config = dict(
    num_hidden_layers=9,
    attn_scale=0.227,
    beta1=0.95,
    schedule='wsd',
    decay_shape='linear',
    final_lr_fraction=0.05,
    dataset='wikipedia_en',
)
Each number is 128 + 24 x the weight over its row's rms, rounded and kept within 0 to 255. Layers, rows and columns count from 0. Numbers have three digits each. The size before them is the row's rms in percent of the matrix's.

# layer 3 attention key, 512x512, rms 0.0737, rows 394-416, columns 128-255
095:145072095135151121115119164096146107177143148131149141096093129141124102098093092146103124141124098123146099113122096141075129139128156156135126103138111097108163128160133156147114120153135123117116090122080122142124119131107142143096122118149091152170125114092124139143127144143182099143137130146132124131164170152091119104123075116120103120096155119100157163134139139114138132111134
089:101109152137093103132150080146130120151114081169098123107114138135102125103140109125116119105193136097086124152168185087152115131113135169115132121103134141122117142116113165109120141117140134128163112152113112091148108163134116147128083137108109166094153119152138130103122128153095132139097175178156177165130133146142147083082140135166109107164130183155068118095116122158152112129126
104:096129138141156162102139128098148104154154089113141107151122164111129069119147187154125126117164148101119108098184141144148128062128162147152137141124107180094154089136107119142133129094085135142111145085152107127124110145121142113128108130126180119088142140114128140119152170139122135103144127140127094123091109103128117115091100122122091147111159103073116118135140114115116143122133
089:097170091127154124092125127129103150149137123145110128100120113135163106167127170089113181105131127100133145133112167093119091116127144120104123114105165166161118147132102106100110102084146146086094148069095161119126129149174097138111117114123137137113161064147118143170085118177105161119143120111117130125145094103127110120119147082144152143076108157150083121124140148094160141112087
097:153147156091085141114128116089106121086100128100133124117124129131174115115121121098168171182142116126118088107139132106137103114116115144135153158130158133137094113104053181105145131100100131121071121100134143126062140101137131142121117124124110155133164094168090156138132142145142152109108145142089116144124158149115141152153152153158098138131115126109082146132126151144112128107151
092:141160094089135121135130138153125123143136118149098148161115119157134146129134099135115130142139131154155091134152135169112137111130146115085125130170122095169172122164154125126106145164151121106102126166170141126111164130134135137159109126146092145144101144143104126106188124125183102120117095107134131135172136126128097137132113166150110147128156134128127113109097145124170104152140
100:109130110117155102070125134145112105145123127131086126101143133100145105120164093143129115118136083114130153117149114111144076121127087137170126134161094164127087119116146140118151140115116138143120113124102124171151136113151136130122107114152161145123127110151147163091113178130111129133071090165126130141152110097126124093100134145097080149160124172102125126113161163147160155130132
100:071153136119159146156153141120148120124192122138136132130139117108124126130140166111127133156138147093167123146126138115134111071112119143123164124100121123138102117077101115115137137088128134121098145121134114113140143113170093096107141134127108141150130124154097125159118166126125121110126124143128121123082111097148159104122118160124066130126111131082093151147127132123098145103072
111:105130163122166131154115128124131100102134134120102154143132128155095106131115136131114134154150106180128124101129142182114109115122117133149139161119109145130118098129150113163150093098089153104096127108136102171124120126133122135144112130125175129139112175110132124112105144118149127086117141119127112165121151103139166155102135157138144140157119116129124117175115142112109166115102
098:127180114112125153139153122129118124144183128108134118148110130147138144203132116129155169119126100147122085109103153093164140122110163127143093158139133166132123122132104163174132131109178132127092125094109116142126172130123121177107131114108141178117145162081115120123132107140112114113147134129143111140168135140100125149122125117122118146134129134133127109084102162132158146143131
105:157114146124146057135111073138093108100174113080122151108136103139127167108101146118127124132116146128125125146169113121118100121125142125114131118105095171141077081087123091153154174114117138067128118109156101105098135114159143144143130139100138125136161145123112142125131158152121151179179132133118130101123099123126038126148106154124141126115152148111112119144093126146109096128153
109:103074141129174189136140132140140135165169126139110116117102124098094138067140167141098121128127152103147120167112116101135067129124200156139119126154116126162117125126084079112157136102110107094087156067127149146122123064143084122139122132144187148168143102113098139123114131164048145097115097159124106076123139154101120082143091062157157105126160139111126140138081113131146126142049
108:155093148140125130130123140144129093120189164134122101127125108152166102096133108108135129109103133132165105161138107151151160133123096111156131118157101096158175134134159159097096189139087199097114140142126088151119119161131098135102125127134139116080144143155117141126104118122149093149122099101119096115103133090097146130154161117157116126111162103154122131130152140107184121146103
106:137116136142137114134152126160165150129165150115133109116171118131128138084142101111145110122105162110114158133129107089144137178099097062124140116149123175147174118096149157175142151151157157117114186091122112113121172147101134152097146116178143130101122143115113124113139128149148134092087130122173142107129173099154135131150140159119133123146143118095110089091118115105138131156121
107:191141122084130104145122129143141124139095141088143097119086154137122098103119149159123127153135098143127134139113182112127101117126167137166141141120134106097136109159165101138139140120162119148118079118130170128058132147136114104107164129159123150122128187103115102144128154100153149152117119143084126157122110152132127155117143143139064151084122082093110156159127097166141168088143
105:089114083132112144129126125138125132130117117149116133089091086099099123124126170129142138110120127144149132092092146130206103117105155116127140085112128175101092115124151083128086117108142111116146126156142129089126135102127136157141134097091114101129117093118146109110129147134108164140147145163151180154123140116139101134137149079148122084122131147187164133137142144174128128132110
098:152143149136166121159143148155141083148119100109113161108137149081157135134132113167179118147137151136142125168062151151098131101106100155143113119143157090145141135100155091152128113164103096155125144132119134162113112162125146147135154138127085095100096091133149109081184175129152112146142129143095138124156131146104187117122140133120086133105150118132150123145139152146164124129109
104:152096150148119160134116115108090133163125111129118142111114171135138133124124134154087118133133145149071118142097128119125158140121117118123119086150107056123132091119134135139113162142090126152162091120135135127144113140096123136176107160088124147145101128149135115134166127174100117112155169131096101123161137116095112083124150102103124151103143092115147116087157103142103140137148
109:152117088145157111081106114146110120154133112119167123173130094110123095154127153162105110170114133156122159111084122109133163120138073107131126160147097145134147117168141150148068125116148091139137159143128139123174157119136161135112157126146115119128111134151124140112157117119126108129097153097154163166162092112154083119122162104105132134127141074158142104130117128104117145115172
100:121135107116154143114146099062123107110130096163136124143133154177124133141100141126105121115127148105129138153107122103065116160145107133118156151096095130100149155085097105120114158142095108165075120124129136135140121152168126113144109118117097103177146138112132141134131129130135124158172155149138106110136091157119141124142109138096119098105116123115126083138102121142078146163111
093:116112119124168123136161129110172132118118146161154168108128131108124136134124127130105146145123154109102113166128167153098152119116129163088126127142156130112183117147108137136077165130157147171117133083115101142097148140104108125125132139086153116128170094112130100101113184098097150117163120105138108152162172156100140107138167095135137111135126094102157118186172091116122112169098
104:138146148142124087151122125127100133135087110114141142162120137148122145117117113151131137120085109163140134093134108132079158150113117069175120163087131112133121164152139107150111141123120086156109105150093125111133122181126115137116074148150101118135188121116118138122061120109147108171112143146188114143132095095093144214096076119147151153123150111129152131140128091143130134125142
078:150112140120161105089116152106146117108098132119098145160124152141142162140134134148108109146119110150127118159142165173122125138116104150134139117133118113117180140102099085134147148149130158153136106120137166137096157130161101151118144135145129149159099114122130106179081123112110140160129088137155125116156106108104134106122103173115154125149165125131163111088098123129117086106105
# layer 3 attention query, 512x512, rms 0.0722, rows 395-416, columns 128-255
092:129161148117145133111153100131122080165109159101083124170094149135140161092138157184141134130131119111106112134125125131131134094149096164139110069149124151117143148146135093143064153135142128136099158126132114123162146147094138163170084148088131109137094120114110110077091155148116117118125124139151080113100115092162132117122109152123108140139140111145072116162137126152129126144131
093:135092170129114143089097145132094126141128127169142074154144116128140070105132165141138124127146163118123136181150189116107126105089109181132136133141133141141141129193112078120120113145125116130143179093088128119157143173105154160169107147091105120108112139092105163116130142130139154105120120166128133158116077146154131139117134098162120123147160126093120131175132150125105110123141
101:137102157176121166127086180163176124112135125140137124164131111145139153093115146131120115103120138127138140152103155112120126111115141130170156153136074141104100126118155160137127132092089150126139129145146127156176152136153134148140125118169110073136130102124101093135052102143154132096122156123144108133134106048146112133142124127157153108166125150095161150116165167142114067124112
098:099146102105121108145126141120145099098132146130143159174095113109120110115116142137155169144118107127146112137159110098197109134168134117115116114156097091096113114172104155106122155158158159128145107126168120142114132137157092137096159144102167118133121102107096119095115121136096160120112094136111098130089107133149151135107168143161122126127110113183127131152130129104132158134152
109:114156143122117105134160130135107122123154116101165105138089127119115121132151147182145125126135093139144126116094083138114127174123141135133109163150147157183177138173105121177155159156158106132088145109150097164129110169162124093124129184134114113172102118109101131134161109117115090133160149121147142143110107111106161135154106135147171137117100113116119149074128151116172155122152
102:104101152148146131145116158152119136089157140153146100147172132097150145137116133161165129145119127155103121124137110074137109086141116133105111128177111119134127138162164161144114097128097150158138134116176093111113125115127164123121122115091090066083122107114132116097069161120085136126086099160136119123138102095119151104093151158159100138149124127117105133116133142132126134117089
100:126145171094139133137140084125145115113130176111148066108150115135164101151134118110145122141155147112104169162158090104107142117111120178139144135137122134135118129125124103133110128116160132142134133120186136138118095128151145099096102120109125149158104151135142121149145127090117105131126155112112151127095117117112161131106128149068112130130153152154116122105137082111112139138137
113:117162138137164157154145161138076070142138089121090149126117125158154140178119195108108140128148162092114153134124096109148109130106130125092142130085118121154112103101124140105087147104102158161105143134138119141123111142136088100132135125101168152134147155122100126130127148111124126120131148108183131163108147129128149114115128113084126137160108145098175125138126135097145164155152
109:140148104118119136135123195122139139124167139139092138134093182093142111140122088110100148072159158148152088150149114133114114117094143130149140135110148129090143144171144111120110114128156144135108111135108113141142123115123127164135144141109081098101096160138112135119122151132149073101155096076088121126149143130117134108141145107105122149134157146118108142124112120140094152104147
109:120122189123106080132090165100118099157175117115140115146124126117100166102103156116120135127124127079111115175127118148145175108114108149103160118096116113106099092087109098116086148141104136138157129121122156141166110108145135147140159121148107158144131118117116131108091153121146161140120133118101131138136084103150125122115123107098134122101145154123153074169126127120109080130142
108:114160138164107138173100111134087135142123068079122156104137125146116124131097128101082122128095143142122168172125121124115091107114122148166126121085123149177121109121137122126150088164126113081119080092167154147073154136134094097120146135137126142169123134147159131139109138121098157136078095114113132089151174137121124128155162111131117087119138182135161136140097135132136083106131
102:138119108148112136156141099119151078141132108118158112079152116119136129090102114125150139112115121138149109144106103119146133139120103145100150119117126132151135122138090154107160172133146163131085126170144114155139110129086103140113121127148152139114124144103124131136097122097144144154152075106141059130125113116148156108153135125125134107118147075132132082102129129078181088145115
109:130107130124165106104141107090110108131119126124100132125131137126120172113118160137172150088117141116120145131140127106166119168100132124077112128105124131133114099068123115187097126127132106141138143133124120115111135124096131097167132140170117133097141108070081151189074122127140098127087128136116121134154146102150138104115112140137151125108153105125091088147129130101121146131083
112:120138127119155139110124096135122142131104129105166139121145124156116070131175164137134166130127084130176151115142136142124093147134159146132112111137148127095103085156154092153094123116124116149103089105097172136057164153117132126139163187140125164126157120118087064167157128111157166125137115168153167154105124151129111129140151121122137124093128099138129139147156114159117142129176
106:155111129122107125056130129133140129151117123088152102143109097071119152125117119153143131170122075153146154086120149121144091113171112112146114135134112153125105125111123115153122095184149116122111126164129115148142120148142131110149141101084173100121104099112153141095156117104114114113134173130104118161114104086136114151105115145146119089087128114138133101095097137149120142147182
104:115091150104154135110128079119144110075120096146111159126146123065117142133129112152157140168123127117121120136135118142178100105133106144129149079105168112060137111109131093124153104137152117159121166127135137135118202139163127145118111111115106104148103081131146064140133195123172086135132155112092144107112148113136155131129135149100114120126119147128116144141145151154145098111100
108:125101128142118070117089066099112125120124117131147137108149107138115125118123119116094147112128160128105164155116139096122132120153123147159121067113075119111134133143068125183111102151096092152137079144138118126104143105105126144137136071122119151162095145095143134137121119150124167130169180127119130141119108146112144120139159106173160138091144120155170128171108105170078135122131
109:145128123126121128076114106108146118182147156100131107094099120122098142089114103112108125148097116106135158095127120138127122110129129108162103173113135128130093086131157128156137099107177096094139099142111115161133142141138119135156131130134117170081130131148124110147136136120158112143115129113146134124152171169124127106130164144113126118109106118138109082136126134091099143108158
104:121113099146155155080098112150143124118099137111165146174131150118108159128101117107122103171132118118127167125145138102054126140147092131132109081076122149089110139089135091141142104115090123082150165139120136123088094117117116147160132126107087101146126174126175157133114138131151129159120113127107125127155132158123140147173115105122122104123101137134166122164116149121087142140126
112:155097138127154120153142112153101121119117112076165110141165094115172064121143166154076121144140151123122130112107166157134106066137138110170119144132093139074181110121134165116106146133127125138112110095116111121149165175106142124129121117109165128128157127141141156138134093113110113129144096126113066148135164127079135148162128108140127138109143154147137135123101086164127098171118
106:109094139177130114154122110134092082135119137135133113181146132110117139145093137142155105118126129146110126108093115133090139140124103150125132164154146144150130127145123139143144116107107138154120158147123138103129150156140106114121126176147174132123161121128138116129152120155126171134130172153150100136083105161080125146101095140154149143138121111101128132135126146122097157138136
083:146127114160137087133160128133133137111108140106137125102150111145133129148159110139154107071135127123135115134148092157139106130093185098130128089084127094148101102155075099156105148120106154093115138138158143155129125142150146131144140097098141045108182177110133084143119133148166130189080086154109148117116139115116131146127141080132154151140120111105117121108114134153094119171147
# layer 3 attention value, 512x512, rms 0.0837, rows 384-415, columns 128-255
097:173135101112079122087082139132101148162175136152128133119112107183153124095155118187139119153112168143154152143121108145130099127143115129142123123128124075142117131142163132100130165161145143135138166148069128109125148147116120119107103142134108149088117152122137146126155098123158110134112131103121169131125128157129116136109148134131109136093092119111126173076114142177164120098128
102:159147119135116106125114118156135111120131172104186130167103097106172122162124129128143125109105099121169144132113136131080174133121118157116121108123141124091096144147105075154104153161149096096133101173132127113106101188147118106133140147104094111140131113145103099146094150175117146128077152178148183151114117119109113161152173104154119101179148118142118127137108121098143114121154
092:110141082091170166122139117120102116115167137117146123146143126132143093143129151154068153161120092125127121152124150138123138128131114136129130128133155090150181137115140100111162101185161083120155152130177105149094158096110109129153165093130175084141166100126114129125112119129110103127157096132135124145119136151100123115127140114071127113105138131096127148148134136149124113136081
094:131109112154098138153093109149115152113121133156122114134119169149105123135124150137129134130126129124091145098180148128121154121137088184103116135141151140103143137149115153135128143126148147105125113135083138153067118133189136145105155125132121116095121134120150112125163134179126156104157112119120145127160158104087130091135150160157136126147101176140105119113124146121116154104173
095:119194116114131154115114134151111139089120109128156129122134116146151106136114139133123130105136130206116147143123130119121157142133158095101141139122112111139143108130150090125133106136129109129147134143164137124129186072106156203135152135172132140128106155142153173130140103158139153163135139123144130127091101139114114166106119119178111097158111090113149142128147105159116129124125
092:134151132072110170123063152132103136129119171124128163138152074112119118106136119144073175151147101102117091126140158071146162091130117122153118130143085107126127153132130141150136163111119139134123132120102133131107155106103079120114126136111145129093156088159109135134138100181146127142114158145143136152135124149124161091159141166145142170174120145074132116081125129149087165130155
094:133152110106093149104164091124121142110142135124156142093135095093128134176131113077112092155112132160114147127146123129087089135141124101158106119156122143104130119092121146130142098118156104112129098102093124113159100081118154133140173134119168160110122162149178138091162106147156170136112130132097105114120161130138156154123165152125135169091159157141149088094121117140137161100154
095:146139172113111116100147091120158098144089151128140140125126111145136156126080133159147073093130126163176148158107144110168147148110116138138121163116089092100065100126149142102121081113129105147122150118095161104104146082169131103125086193155126108170097136131171161159113125147110121164107098135154100139113136095106148086139104105098104125154120121101132167127163120130165130118081
097:083130160101136184124119111149138111120144133156152124101116094151141102114108103125113086139179100113139134164143116124130121138122169149104160096146121146123129123131140124163110121162121131129122103109104186149111093130102124142114102124124119141096136129116118157100081112126141134153173127147180126077120105079127120118135140132084178138134159158141149105116156145067159116144137
099:062118157113118142075129132130131144123092121148131140138132126107142141147126098114105130181163120158123114148111127096145095134098112190114146106102141125180106120179116091155138118073176116083127137109078135156125104129125095124132140132107113082113136129122135138076091148102171102160136142089119135153121113143123119105125115130146094128143113135084106097097094174153089123122175
098:141154116118112145115165112098135152110088145165093085143149140175119127140140144165134135132108092172147125110101107097151131120097153085146135126143126143105128115084111132133141137097145170127103116096157129147129084094104175114131131122116137135129135116106106119105156146116136143141138109141115140127129123101102113153140151136133173069130112104124146123144140122124153144122109
099:130107131116127120122129146114122147112100105156143137134085133147124129106145138125151093091150163114104110146165112133120143071131136137114152136100143169145146102143116126158169139116149097104096110150151165138169148127152126129117113105133121142109122113145144116125091116158154151095131157119126108132149136104129132126100110163139107138127139133110158112135164139106152134154117
097:112154120130144145137126152161096107120121108134112132107112133123133105094153151158103126148142111128152059122104115118097156141119130144107130116096121123094115099154112167099113134136127112169112114143119117162153139135100161120106113102102120132148100145144132139138112116119114101111150116118145120127094085162126099137136157089133104123127159114108149119108115125161095079157100
098:126167133133118166094136152133124132128132141167125141107157165119096143128136109142126129157178160126117098143122133104155127146102099139132149153100120122110126176151117119114126147140145127157113146106142132129085133082094124151150150125122129101110144138148128131147158128119131094145160132145141144131176096142107145130122168158138134120128121124095133116105130142111164131154114
096:122139128119151128158132166135084169156143187146124142154115140142089157109109134147114120128135126134149121159162087112095132141123121134145113126117172128129128109126107126168102125123137141095107139169111122109087115112127135116181105140121134193152150103080122147119093142163107167113115119157107128108115189123113129123095145076150154148128090112105131083122125154132150140138142
098:094135110108112142140109134133082184086179125073145154101173109167090138096139155128137139150139109116146138141136142129149105151144126135097132120157134094164148123128120097121108175131166144105117152122152142077161153098130127109138128101155101130164157080179108141142161136129119137151134145152155124115126175156141179169093147152147150120125082139168128118127154201151130090115133
092:096138123103110139135147145127137143103146184147160103130178156110118146121136142165140129132142135089153134147121128096195152140166113151133089150097114108126103143122162143122158145122154080116078132093126138120144174137149129094097105170151130121154145109130111139152124113087117115102111129131129160084118111087140160141123151119105199137137127157085100096120098083084088122156104
095:096123091119161096120160140146118109152121185113142123127136171084088117118119144106144154105128145112091146145095137137145124086132175168147110110122160129157089089114152103106111120165107112169090127151152163066124114141154102151122120156110103111114141155125083138134110140123093116103158083139106143140128130077155091171152140117155115120127150197162140124118140170095124118137163
104:151131100146151147154148139125140139102106102100129136111149144106138101160117106120151118102075127130135126118129134123135122161108133098136095122166109119102131127086113137154076095108159147145157153121154118124148123098121114110088120148130084090149109142144089119107141175110149114137149110132115123111107097096092062111132080086125151158174154102139101133120146139090129127133129
093:118115097102142100148099112151123159133145117190088140107094162145112135125115143139125121117137168141137121147129153131116075118102134202161138105156108153137161139114093102151120100180093164101124145173092156130090126160130092156077161148133072149132101103151134111127101112143105117116141132154118155077168106140165138143099152155091154119109142111096109084098096129155131160102137
092:119122125096122162122129079105150097126106144124146106167160110087144151121101128103105132117126133080116149136124101130087166119150129118111133094180119100123137147198142151163118150108114143157147147150120163146148109168162094142135125154075086127126126134134106127128095109160138179121134100135132133124165133151139139117146124126100170118126128149155133150132105138165148107141117
097:147142125126145170132137153113167128140114155113107123134119119126091130105118158140141128108140108133086100101147103133141175127112150111176119148133160113130134130156149191149123111146166148120150057116120133152109098109105140105080139109194118131070122113164150162108103134099144129151133125108112085105201168137146125169134085134152122124127147123108136135138137092096123135107127
099:122139134081117150118106121101165137149126094108141129148172124137119127130110094119132095104089126105105123157141123116086114114131150170130139124119148130128130155127073151131129145147122126122132148109112173135116149127164089106075109105103110120134114128151125133119080147167098162096120139113124136109154088122114113075083117089134101139106148171115149120131095129173109124145117
095:086173156135076113094126113101125118084058097120127115098138128103133110143109135129137136150172114109141155136167154130127122119096118111135145144136141143105102117135066138128069156129138112171112134100106120118143169106130119160147113157128138129156087131126129152106124087114169100135139096102153101117118174083137123127113142153108091151149128153126136122129123159110139132115107
094:133126113149103101124120143105093124137142091114138132161140101088112124091093141127136142117138135083147101090131102135180106095116149116096088074178110116070160134125152138132164095164143164180095119114115107112161163109093113100138142128149142136123152134165175147096130140129141111131117112133142138131126126111163131152150115141136112139086126138140130136077160149147170110090122
089:129157093131133104157113115107153124112110159108135121111124118134129122157112120121121131148136154152164107098148168129141088123122111082133123121160118109175133142098130116157135111120130120136140117123141176124147138089108144094154114119134135122159172093132102162128121081105116168159098150128167082089104128156154045088104151124177149105135143132116165137134133104101154179106146
096:148151155141111115125121126167131125137117136170136121135130127168159107142131136118137114146152152122138135112152129139155133093106089094124115117117084125131131122078137145045109143135165122104152192160167122124119123114165109096180122131144158121152122112116164088105126161106161114120096146168129178116125163092102132141115139121145090110142114120149134113140139128121144170154134
101:132104137154180156154135160106158121164140173125128143167121152119119154175125121167124140090143120123178165150136114120076129138178104105109105109090115137152145136138132110137104101107127118125096114158138133169117126117137103105134085104130190119110151154128105134131113123145130114142134147131098129152138096139148139146132133149148127111104135103096137091151119138108128111142170
098:113104109084167086104139113097130097171148141124096131152118102088130129090123119108138126138103110120090149095118094142111119076137142131121115126126146135148130119100140125158064098140132138118139072119151138106119121113147131090139164105179120170147119142129122115129104103129136121118117103152121133130148093123126090113095128129121110109115164132097152082146086145131119138064135
095:113152113090147160107126093108138113126117127124099098124125116140132096121134138102097123133140094129157189101080174144128076158108100177097169131144128140102137160142148142162120130111134106165112143160110111136087154088139141104143135130089150094136168099141113165143094129149093144126103118168091106135109113118129164169112119123149106123112094105106147105097100103125110114145167
096:122153144129092111101142132142128145128147105166137098119123126142118105094128110155152111113137122165095127115136112157148138153093112107095096170125128124156131136153150128110090113109131117143116129133116150141115113129129139150108161107082102142142097106116103142123182134125109097129141131104140105142095114093143164166191144117164120120119121081143121153153113104148080109124171
096:121091151149115084118100132162138123119133080164104127171147127123139174089150128115146165098070127114182123123159177160168106158146131141118162147141138142135093125108126108131128081162146087118151158102144183112127137179121105111104124110114140096137157145137095151146086130175129177122114111115160109082114099104126093150129125139163144105121088167129181113127190135105159135122128
# layer 3 attention output (transposed), 512x512, rms 0.308, rows 384-415, columns 128-255
095:114146149167124136143141111113131128099096122135135108150145129130110137197101113117149128121141131140102076137131134114093159126137142146127123159135177211125158115108134166155106113128134114162085120138176120132151095141172150168127120080116109083187116131135107139121126156116132171143131184139150106166133138121143145116129125117135114165157163150089106116132128117077086155154109
091:089126144137114128102118134148125150121137115137120136100129173138063110138152136115120119154152165138116101154112117125177101164150151100133098141158097116142149135097110173126091123121122154140140111109110125141115108097099110131107089112108141100111107162123192151148149116147146087145152120072132123140167106158126144126123109135089184134081129144104115113099134121149121162150123
090:159117140136114111101086133122105129128131088133124111159124067133133148108132126109170133115109140159127122121125120143113126156146141152134119107094101131113101106114143154143137106102099138110127100136106148111128115141150160141126159118134135118064115141129165120176133118127155143145093136127105160080160124153172132084123074164168120142106095103141118108096123150112152124111148
091:147137131099135102109115172119107153117106119077125127122147093095124126094132104144108117135166090140124102138135122119120153122162165138130104136112099127149099130127147068103093145137104130099174109130129098109145132125079137120167154160106133173135111110118120139135125116128102133162111134121141143145114136111171144138121087116067105119087181147079140123146117143159122059115131
089:149124156136143104163152151117154128146150145171117147083122113140146166145159133129163101153136119120182132091102071140099141132130131154147172135137124129094116159141146173114122148162137137104168140111085093174179084159157126106141123111104070107097144135100078097105121123097102122125154097124120111155171129124139135128140121135075126160121120130137086161113101126122124107097105
088:156115148095148109146144122143143136132116077133144096131139169153112142143152129097124122096115134102134199136161112142086112166129127154063135095084156115157131117135113116138153125132126127135142123102139125146181109135124159156166115125133069172134114144097161117135115154091093112111140082086150135077131124112153101136116129114124075083114123133161148135136137095116144098164134
093:114152149134140123124119161155107142133115114112074155166135111163108130106107158138113112131143091108163136143122139138126168150134116126090168116132133155142112105140134151133086173164141149097106117127157105148098126147143144136135093137135149116126126076135103111148148116100147111123119094153141125110126127126126111109121107100083129092146086140144112135148132112128092108145118
089:114154071139152124155142119141113155102165137131125114175110140095100092137163131057130163134155099088096132122141121115096136132097116132162153094202154160111169165127107139137110149146103139124160117131118140173104158149076127138168154090123125120127120162151093119130162123123139117097158143110143145128153146163142152171106139164139141145092117120154134134128132117137123108108134
091:140144126173161098135160127114089122151137161119126158100106103123120126149140141145125153136106133123131129115112155141122141131148090132158150130121123143101150150148123116141150127140117138084148117150144075166118145147120128098124167117155146116155140113151147098138147156109091138116110103110122110165127134166139122151153151079158112131136153094154143110117107099141115115127104
096:119125102086162174145124112141133120134101116099143088093112128154142146098176134093112104077160182114124117104147171146105126147142138103126087141129086165080122110120148171099138119146098115139163117107132132118149153092110143118145128142148146150106119112159078133183147094112138106107101122148140179095106096107119165079156161142130137181106130138122102100131148102113136134120145
094:097095135126126103141108126194127129117178069101158134112148129101113128171132101113126135129143127122128155147140118174095139150153133158095126174127125114147133115140117132111112141149133097118166122160112153082126148163146090156150151126128167137168109117167141143121154090132152126100117167110137140106119136114138131124124108126154130167088103158135116145090151098140112110184136
093:147158124152137145141143118160106139136165127115111115124136103132110153138136105134122151154079100102122114147090128071109125210129140126159111099158100154083112157095153122106123101124143141116116138107132110165087126184107115168139166111173098091170158127139141122110104142139119138118089102115101121108137122114155128108163129077124164144110111152152116149144077139162167088082136
096:146108135143100127085121166112167157171140147111113103171159128141114131145110080119140142149118130135129135097122142106154096122121108122139157182160115131170123142118148113146134120149143148143121161081121150108103109125158099149163120168106132167087108111098142115075119130117150140156110096131116123144132167139100119139109138164113120113124130119118104150141167134157111166132148
097:125089153096160131188115110112126122174113111127162124136096101145139150129129126157143120124104101111115134077118098156126152102121133126113087129104162140115121104148138136149124129138118135115122117165130103118159167137121116151139142124140106138138115112114161151103103117133146156117098128110120115161111155155153115136121118114127112134138093075120123104181142123146108099115194
094:127100137160121109122136110121145164095098082113140124106126138114110144156115128130132122153091083099114118153067169156140138095105174129086118134104119141142134124118156140113150079112115063109167118103130128112130101177102149126076148104108097099132138119150117112132173144079117089160151128123145142129176059128134108151162104159109154099103169156143113153120096149106108118064120
096:157152135142115125104114124155166128184073168164114108121048141134142167158114122121089138104115123118147107112133103148127183124110125121135121144072142138137094111111115158156138091129068111172135127129068115157116109112145106119115176158120160143108094166104133084134133133099134135123140130083125163150110143108117106111162121096093106123125134142131159123127136095103138177133115
095:145149117149133106110125071155094118149107075119098141129105142136131084136138152133069132103157111122084117151143159183097069096069119157154113124139130160133137138158130109125122141135103181132177101145163126120137120112139145114150159133102181152151137155121145121155131110106121145096108127119142117193122108181099124119133106129136102138109104141173104156105127147137169142162135
096:169126172151136145171124114117114198131098107176140117131133070140169156099114132149105066163131136121138113122112114150149115128141117114133133139115142131108131163118146148126153108100151187086151177125154123118132140151109141137133107117129155143141104132108160141101136134127131157108105163117140122107135147109109154096080112168099108110136144058140115152145094099133101131115096
093:123112133090127118112118136095118129150167083139114137121086127151110166108136176112104123132161132145130088143144079114152111113187142141111119174077121120141066114152088123106168125132122112116121104121130160098116146126142170113162106108082153156130088135132172148185105113156154126140128108138145159127127122158121153099122130132112136137114119140124171127107149110154122135125110
092:123124139147168133099182103129168128151115134110154110107166064105177146093139100141133098145135100107114115129124090126145155126109103104113109110092136099108121133105121166093134125111131120134121070138140110112143165148134127128141115138116124109104132166134103117122138149111146120156094102108106124150168143104097135156178089130201113140152125165156130176171142116108166105141107
094:166125149129130099157138199131122137167156137151097135103114120135094099173154134155144095129157124145147133142136152089149111141133106148133156175095153145149144143100104124121101105152094098156102128135133103134104134105136140114129101129129148099068111142120133132153154151138164104161102175143102145129131109100116089164096133126149092130159116121119152145131127123093114191099126
093:080122166135150122118114103149130111098178132156155116126149122122156119163120106155125163135116111125133135130124142166092100121145150160129141134122105132082120140133094115101160128124134110157102150103167114116157120160102119162146149117094137117167122112133117110118145116134146126081149157124141142167104126120159120088147150124109122108119122153102095151095110131178101102132122
093:136087156161158119110150102161133083121131139140101162088099110144147149118134165135149166169171119127150121119140099122175114147163141158143076132129094169093186112165135132117119092086158128121118088176146082124091120156149151105171130143133137088141132133099122131150137132051156086144127132125145128132108105128110141151156119147156143120151102098148115109128159134139101115115131
092:132081094093162143132124154144135126137151145106152091173147142127113131127112128121130127098104102103089108097093125096177162150157136157123119159132107130150112142153174157156141122139132100127145156158191131158144117120144139129134130136159102143144181125128145155132134119162102137108131146086124143146101130130090175104129060121130128149156129119097123118127130114148120124154138
093:114123156114144121154116119144133133116129183137146123068123159160176117165149139140076138151132153147058129179142115141044178122115124089117147148099138182147115107127157086115120140140111094119162175109102151143082151152152135161108143143125117101146104159106097075141102118135086129086099150114098100129115114153131099101143144114126142103122143149137147152167132101128152087129127
090:155111156137142117122141143112116109126128082138103136142131110104126125112171136145153135103148105116107091149129099145120216125172111157118110154170140102111107129191127115118120154160116123140112123143140105137100116154144121155076114124127075130123133116141116122138135148147124097118123135134106208172171124118142141189144149098106119183140166080134094156105126142171130069142105
097:103122101089148100109094116104121134106103129117108105126137196125126135113120133134114108095137134183126132172123143103096090165139142119136109132079131107144060131171091099163116143126144119157114089108108157125130157130124133144102106087094110146115150155126063142083125100127160155144164137068122119093116121167142152112150116161124134163110070114100131101101116110157151116115155
095:107123161118111114104107112123105130091134119090138131143140136133131073108149107107114142156128105178101110114093174148152127109121120139147132128141167151093115141138128108122132169149121104134102113095112129108140125087104109116123183118129096141129134104149136111131109108097121136146121127121108116116152138121102119131127132126101160137127137118176137145109079113151120136105151
097:130144155156139166116138093156123149099134135080150113145139113142117117171145112154132123141161145176141094152080139099125166145143127149172105114123129125115149161193107159096141128111117118149078160125094100136148116170114106140131093136092110073121146095137124144128133090116140137114128156110119139114105177133125107164123075119133142136133115125133118174106136128110156125133075
093:117137108155122113151108144155117121139144123100147106145105148109105130151156084161153147149119151102107092143109142126063166143109164086191122143099119113153139107116160083109127158146127139097144157110128167142168131097137146135116115126177140147119151162076125128144134123150139099152137156092149136103122106119132150092136166126101124136119146137149085159151096173128133141137099
094:120135118123123123133107153089151121157118158113095160125140103152119151162123163138110134100151136118131133092127124125140128086124159132161136119113121123097135105136101111126134107177133159141129149129139124123154133127100153103159146105102164119106139174149142117154095123097161198176127138136185142084188146164082111113091121110111170141136143150104127139110150082163144160134130
092:117160096110161157181167101130119164148092141124131135103106130141131079181128132118110111113162148154134136103120108087129136106132125095136145091088095115096118116161142127112091152127093169141155105142151138145087114088118114134139120091120097147150124165111114119110137144083172111132135118130077140168176178142133123115142140130111091123111160129139118143117111128160127120108132